Each number is 50 + 15 x the weight over its row's rms, rounded and kept within 0 to 99. Layers, rows and columns count from 0. The size before them is the row's rms in percent of the matrix's.

# down: layer 8 MLP down (transposed), 1536x384, rms 0.0781, rows 714-722, columns 0-191
# up: layer 8 MLP up, 1536x384, rms 0.0516, rows 715-722, columns 0-191
down714 093:42 51 17 64 48 50 60 32 34 46 40 47 31 64 50 50 53 52 46 60 63 35 31 36 57 60 61 77 60 52 53 55 55 59 44 52 44 75 63 80 26 42 45 58 37 53 64 46 47 61 69 30 33 75 29 32 51 64 35 35 35 39 32 60 27 47 86 38 58 60 65 51 45 87 42 43 41 44 23 36 43 62 78 58 33 59 64 44 37 51 55 35 46 48 64 65 38 38 50 54 69 62 70 59 26 58 30 67 64 37 36 76 44 58 51 48 48 64 46 70 87 49 69 47 61 27 74 26 42 53 39 27 39 45 70 35 44 72 70 49 43 44 46 59 64 33 63 33 61 52 45 66 20 37 43 60 26 48 36 37 55 45 35 31 32 42 50 36 66 82 45 50 56 68 14 56 52 39 60 89 60 43 42 34 55 41 70 56 56 58 57 18
up715 103:26 46 70 68 52 44 52 43 51 54 88 48 64 45 59 66 51 64 75 55 62 55 45 70 60 56 45 40 49 38 71 52 50 58 66 37 33 15 41 52 36 46 43 57 35 53 83 50 40 49 33 64 37 58 45 58 19 46 57 59 57 53 43 56 43 57 70 33 00 37 34 31 75 18 69 49 44 65 42 50 28 41 67 57 60 42 38 35 38 72 26 67 49 37 50 35 31 42 88 57 46 67 45 52 49 56 50 52 50 52 50 56 19 22 61 45 27 39 38 49 47 54 58 48 73 72 54 22 57 66 63 17 52 66 48 72 46 09 36 69 51 68 61 57 52 35 36 33 49 62 31 38 40 32 47 75 18 68 47 46 61 51 31 47 34 37 58 39 55 51 47 48 57 73 56 53 37 35 50 49 60 74 34 63 26 54 54 56 65 65 62 45
down715 101:55 45 36 65 50 54 55 75 44 68 50 45 51 50 67 60 50 37 71 63 58 41 30 56 26 24 35 44 64 51 69 43 60 41 32 57 74 31 22 74 37 56 75 74 48 82 41 60 37 39 46 30 65 55 38 54 45 50 60 64 39 34 56 32 64 42 46 59 55 51 54 56 55 30 67 50 62 58 59 72 43 57 57 51 42 54 65 39 81 87 44 17 67 29 49 46 42 61 83 68 74 34 59 71 39 47 62 35 58 48 53 66 63 56 42 53 65 52 72 64 48 37 62 27 63 48 36 47 72 51 53 63 33 53 58 45 50 26 60 38 60 47 59 42 56 48 71 41 45 59 38 56 27 60 54 77 57 34 40 77 64 44 53 45 52 45 67 53 68 32 76 76 33 71 37 23 35 49 31 51 40 38 28 56 25 62 59 57 61 27 47 63
up716 105:45 49 60 57 68 24 49 85 42 32 50 70 77 46 51 53 48 52 30 44 64 66 66 40 43 60 74 54 86 39 65 52 66 73 37 63 22 43 67 66 56 55 49 57 68 73 56 26 46 47 58 45 70 30 54 57 25 29 37 54 54 28 34 47 55 27 44 45 33 56 66 35 46 54 50 70 40 58 44 65 80 58 36 38 42 49 49 54 57 55 23 40 20 31 28 52 57 24 74 40 39 06 47 54 30 41 53 34 19 44 78 39 60 41 50 60 62 33 42 51 40 37 67 43 62 39 61 35 32 15 57 30 63 81 58 48 58 46 61 82 38 44 45 46 66 43 74 22 61 62 71 39 46 43 46 43 44 16 32 54 48 72 38 61 48 44 43 12 58 62 35 67 72 46 59 35 36 70 57 50 31 54 59 61 23 80 38 49 38 41 64 87
down716 108:41 41 40 60 64 48 52 58 71 51 62 57 59 78 72 58 41 36 29 75 60 99 16 62 46 50 46 51 29 41 72 44 33 79 35 30 41 26 48 27 45 35 63 60 64 71 59 23 31 72 48 44 61 76 36 57 35 38 22 29 28 45 79 20 45 42 63 65 33 37 50 40 44 56 62 58 53 58 24 72 11 46 58 46 54 68 38 35 35 39 46 44 54 45 44 40 40 49 90 54 35 47 71 61 32 53 41 52 63 44 53 58 70 51 35 27 41 54 45 30 61 36 59 45 41 81 59 51 58 19 28 44 42 61 36 58 65 45 48 57 49 59 50 38 67 56 36 30 14 59 50 52 49 51 59 66 33 27 42 61 64 57 59 62 43 55 66 54 57 48 46 90 48 39 82 55 50 53 34 47 50 61 42 35 25 60 57 50 34 39 22 35
up717 100:67 73 62 44 49 48 29 44 56 71 56 23 41 72 38 44 36 57 41 75 45 62 44 29 56 58 52 35 51 45 21 22 14 40 38 42 56 24 37 76 31 74 72 51 48 63 71 47 45 57 57 57 52 57 45 25 71 45 34 54 40 65 65 48 50 65 63 34 53 61 51 55 60 52 38 48 56 34 59 28 60 65 54 27 61 57 14 67 47 62 63 33 34 57 55 31 62 52 92 46 45 49 23 48 39 50 55 51 66 52 51 83 46 47 67 54 38 59 51 54 58 37 80 37 72 68 65 64 51 30 57 70 55 45 54 53 43 80 51 59 56 45 69 27 54 68 52 32 55 52 57 32 60 48 47 38 54 29 93 20 28 32 64 35 37 31 42 36 52 49 27 47 36 29 70 42 64 61 58 46 68 71 52 69 46 49 40 56 73 66 43 46
down717 104:49 37 55 54 63 42 64 75 47 32 51 59 44 48 43 51 57 42 59 45 68 66 47 36 32 53 55 35 56 49 42 28 46 67 66 42 49 58 53 55 32 45 32 56 60 74 51 52 49 54 22 62 44 65 49 71 45 51 42 41 38 21 46 51 55 60 44 39 44 79 34 52 69 52 56 51 28 10 44 64 19 53 55 40 70 31 36 22 43 48 40 76 44 42 74 52 48 36 65 42 35 37 10 49 47 29 46 33 61 41 42 61 30 41 29 64 41 38 40 36 69 43 70 42 37 25 63 73 39 54 28 65 65 57 51 57 45 47 29 41 43 60 51 27 48 20 64 45 48 75 49 49 30 67 63 44 45 34 57 51 54 43 57 52 66 15 38 58 61 66 69 50 99 78 42 47 51 35 38 38 24 27 45 90 44 69 91 30 36 40 43 17
up718 102:56 31 42 49 25 40 75 60 48 48 43 33 45 29 30 51 29 40 33 62 61 60 28 07 73 51 75 29 48 42 41 40 44 50 33 85 33 61 65 42 45 59 49 39 60 51 62 46 34 19 74 53 63 65 46 70 34 51 53 29 30 53 50 51 73 61 43 47 65 67 31 69 52 49 62 20 35 57 32 38 69 60 47 42 62 72 66 60 43 57 59 71 22 70 53 28 47 65 66 50 43 35 76 50 26 51 68 28 14 26 91 47 37 67 45 53 21 64 34 78 52 35 49 51 39 68 61 77 43 80 32 45 57 36 46 31 52 31 61 41 68 41 45 61 44 28 69 56 16 35 28 34 25 42 61 55 59 41 47 68 89 57 58 73 43 37 39 21 40 42 70 60 61 79 54 42 69 80 47 40 55 55 51 39 54 56 37 41 53 34 62 39
down718 099:65 60 59 54 67 57 42 53 20 48 66 60 68 40 58 69 58 44 68 49 51 64 36 31 46 47 55 69 47 44 56 69 17 39 32 53 16 40 60 67 40 44 35 44 55 52 16 32 76 36 59 35 48 51 28 46 47 65 65 81 64 44 52 30 34 23 40 48 60 55 45 13 36 50 76 50 52 65 58 45 30 41 41 33 74 48 63 84 63 49 47 17 44 46 58 50 56 60 67 32 41 83 59 25 37 31 35 37 51 56 56 31 26 56 46 80 60 33 44 43 45 61 37 24 51 82 55 65 31 55 40 68 51 57 64 73 54 57 58 75 63 24 46 44 57 52 42 54 57 42 27 55 55 50 54 62 53 67 44 45 51 63 50 32 46 42 40 71 54 42 50 36 52 63 47 38 60 25 52 67 49 66 60 44 44 42 33 17 50 35 37 58
up719 099:31 63 53 55 57 47 50 53 48 72 77 51 39 36 49 60 55 56 66 70 38 43 18 17 57 52 34 34 32 15 51 47 69 25 43 41 52 36 27 63 49 40 12 42 39 64 45 47 57 57 61 77 11 62 57 80 37 60 46 54 50 58 60 35 77 31 62 41 68 71 59 51 68 65 46 75 55 53 72 54 59 47 48 50 38 60 51 40 60 45 28 48 57 55 30 79 12 31 56 25 31 81 60 39 30 77 75 67 37 52 51 55 56 67 56 63 28 33 28 23 56 55 51 62 33 42 74 32 61 38 55 46 72 66 60 35 69 53 51 62 67 45 47 36 45 87 67 47 80 53 61 51 62 57 66 43 42 49 76 48 30 35 43 59 35 49 45 25 39 45 19 56 32 49 47 41 59 23 50 40 58 63 58 39 40 64 63 81 65 43 41 45
down719 094:52 29 76 45 50 46 28 56 39 56 37 56 24 12 72 80 42 70 48 31 55 43 60 34 41 10 64 38 72 64 59 50 31 70 67 27 31 48 72 73 71 65 27 44 18 40 68 42 53 31 82 25 38 77 55 48 29 31 58 48 46 70 46 47 54 66 48 40 46 59 47 82 48 63 35 48 34 27 47 49 72 70 34 63 60 45 57 68 60 40 29 44 69 36 45 35 33 42 21 39 64 25 61 26 64 56 42 39 49 28 70 38 42 52 35 61 24 61 37 76 35 60 55 38 34 46 48 48 20 55 81 54 39 77 51 46 79 43 58 32 55 71 46 71 33 56 51 19 51 52 68 44 29 48 38 52 50 54 22 66 56 54 47 60 59 53 60 67 43 74 58 55 47 32 49 41 63 38 65 63 41 50 61 64 54 36 44 54 46 89 56 65
up720 101:77 55 67 39 36 83 58 60 57 50 43 48 55 62 49 55 37 38 63 74 23 29 41 56 59 72 41 39 48 32 45 47 48 18 44 62 42 57 30 82 43 33 26 48 86 40 47 52 21 41 46 67 32 46 59 28 40 85 55 55 48 42 69 57 40 61 81 28 36 44 42 36 22 44 59 44 18 47 42 57 47 53 59 28 47 43 58 79 50 61 74 68 58 35 45 50 75 22 31 60 34 39 54 98 29 41 48 37 47 39 69 42 55 46 31 67 37 53 55 39 69 63 71 64 61 59 72 16 58 43 74 57 39 36 37 27 55 36 44 60 59 62 35 48 49 39 56 52 37 54 66 38 31 36 65 40 46 53 64 62 43 54 60 46 45 43 44 51 68 40 49 74 73 52 74 47 37 57 54 43 48 38 72 58 99 71 30 32 47 71 91 73
down720 099:29 54 60 66 57 60 51 48 58 46 32 36 44 51 47 28 52 58 47 46 48 44 61 43 57 51 52 57 60 47 36 71 62 36 73 22 49 67 59 45 39 62 53 65 62 61 91 14 74 45 20 55 59 42 34 83 60 55 39 60 50 30 78 37 53 53 42 50 61 36 41 68 59 42 62 47 61 21 31 48 51 22 71 91 52 34 51 59 43 63 53 63 54 50 40 51 51 57 52 41 33 66 52 18 72 50 53 47 43 44 54 43 43 53 80 63 58 90 46 70 53 83 19 41 50 21 74 36 56 40 56 30 38 40 43 75 35 52 61 34 43 71 57 25 48 57 64 57 53 57 61 33 61 55 69 63 19 40 42 04 60 07 49 67 72 52 53 49 17 60 60 37 56 39 22 18 65 42 64 39 59 55 36 60 33 58 45 42 37 56 50 67
up721 103:45 75 39 37 49 39 72 75 52 61 53 44 47 41 62 41 72 56 74 37 74 72 28 69 66 29 64 54 57 33 33 62 82 57 15 66 30 53 41 26 53 62 43 43 60 51 55 54 56 51 63 57 60 47 58 67 60 68 64 28 48 61 39 58 83 47 33 59 57 41 42 35 55 46 50 55 44 54 19 50 53 38 62 63 44 36 36 46 42 49 39 68 58 52 59 42 32 57 52 54 65 62 34 47 49 73 45 60 40 42 45 47 44 51 34 63 46 45 62 52 57 45 47 57 91 49 72 20 53 41 61 43 39 97 60 24 51 59 63 61 75 44 33 27 66 46 43 60 57 44 66 46 71 52 54 41 56 55 48 46 71 55 43 40 54 51 62 55 50 48 36 66 67 59 54 31 61 63 48 48 23 41 40 33 43 22 43 16 30 86 52 31
down721 105:53 55 71 69 56 31 58 50 83 54 57 46 33 32 54 30 48 58 60 54 73 39 51 54 39 60 48 54 66 71 76 60 53 45 58 39 49 35 33 47 44 61 34 58 46 54 48 38 52 33 30 21 59 51 35 52 41 41 51 57 57 30 44 46 71 52 60 49 56 57 32 71 53 47 49 50 82 45 57 39 36 72 35 69 72 76 51 20 51 61 46 40 35 59 67 56 39 58 38 41 49 65 77 36 55 42 29 58 57 68 58 66 43 29 63 52 36 49 36 65 55 20 32 41 56 58 19 59 57 46 54 25 35 30 50 34 42 51 79 50 49 74 56 53 75 67 54 34 18 50 11 53 54 51 54 46 59 47 42 61 65 35 65 19 71 47 56 70 32 46 30 85 34 59 60 35 60 72 44 22 33 50 86 44 35 49 43 67 62 55 48 69
up722 100:52 25 62 44 44 26 58 54 48 76 22 36 51 60 64 22 38 45 42 73 67 43 55 65 47 55 45 43 67 53 33 67 40 57 59 77 60 64 69 62 72 47 44 54 55 47 46 52 66 33 24 59 63 58 27 51 64 42 65 76 37 47 70 54 51 44 37 84 52 78 56 49 60 40 55 68 25 82 38 49 54 46 60 40 48 55 49 52 42 46 27 61 64 06 35 49 37 64 68 54 29 23 43 52 55 48 83 49 83 67 61 32 45 36 36 46 23 47 48 34 51 28 60 59 42 54 55 47 41 58 58 63 56 15 48 56 34 50 64 48 47 71 37 43 25 65 38 64 38 22 54 45 48 18 59 57 59 49 51 23 62 28 48 48 57 72 37 30 48 40 41 57 78 55 51 31 49 68 56 41 32 84 28 35 73 58 27 30 44 68 56 56
down722 097:54 39 49 88 32 45 70 55 47 31 47 71 43 41 56 70 30 62 39 45 85 45 29 66 35 58 56 30 28 68 51 64 40 86 50 42 46 27 22 57 76 53 51 53 68 36 92 42 58 71 37 45 45 72 45 21 48 34 25 44 63 49 43 41 33 32 56 42 72 27 75 43 58 48 39 53 33 06 51 45 56 09 62 36 65 30 51 51 46 41 47 36 27 50 51 44 71 41 37 54 86 34 24 82 52 57 45 70 57 40 41 85 21 23 42 40 52 38 57 38 71 31 74 49 68 32 71 52 51 38 62 59 36 48 65 55 46 53 56 27 54 43 47 43 67 43 49 17 65 22 33 31 78 68 50 67 56 66 51 47 56 48 33 36 57 35 39 52 41 65 71 49 59 33 59 30 49 60 46 44 69 81 59 25 51 63 39 67 50 37 40 26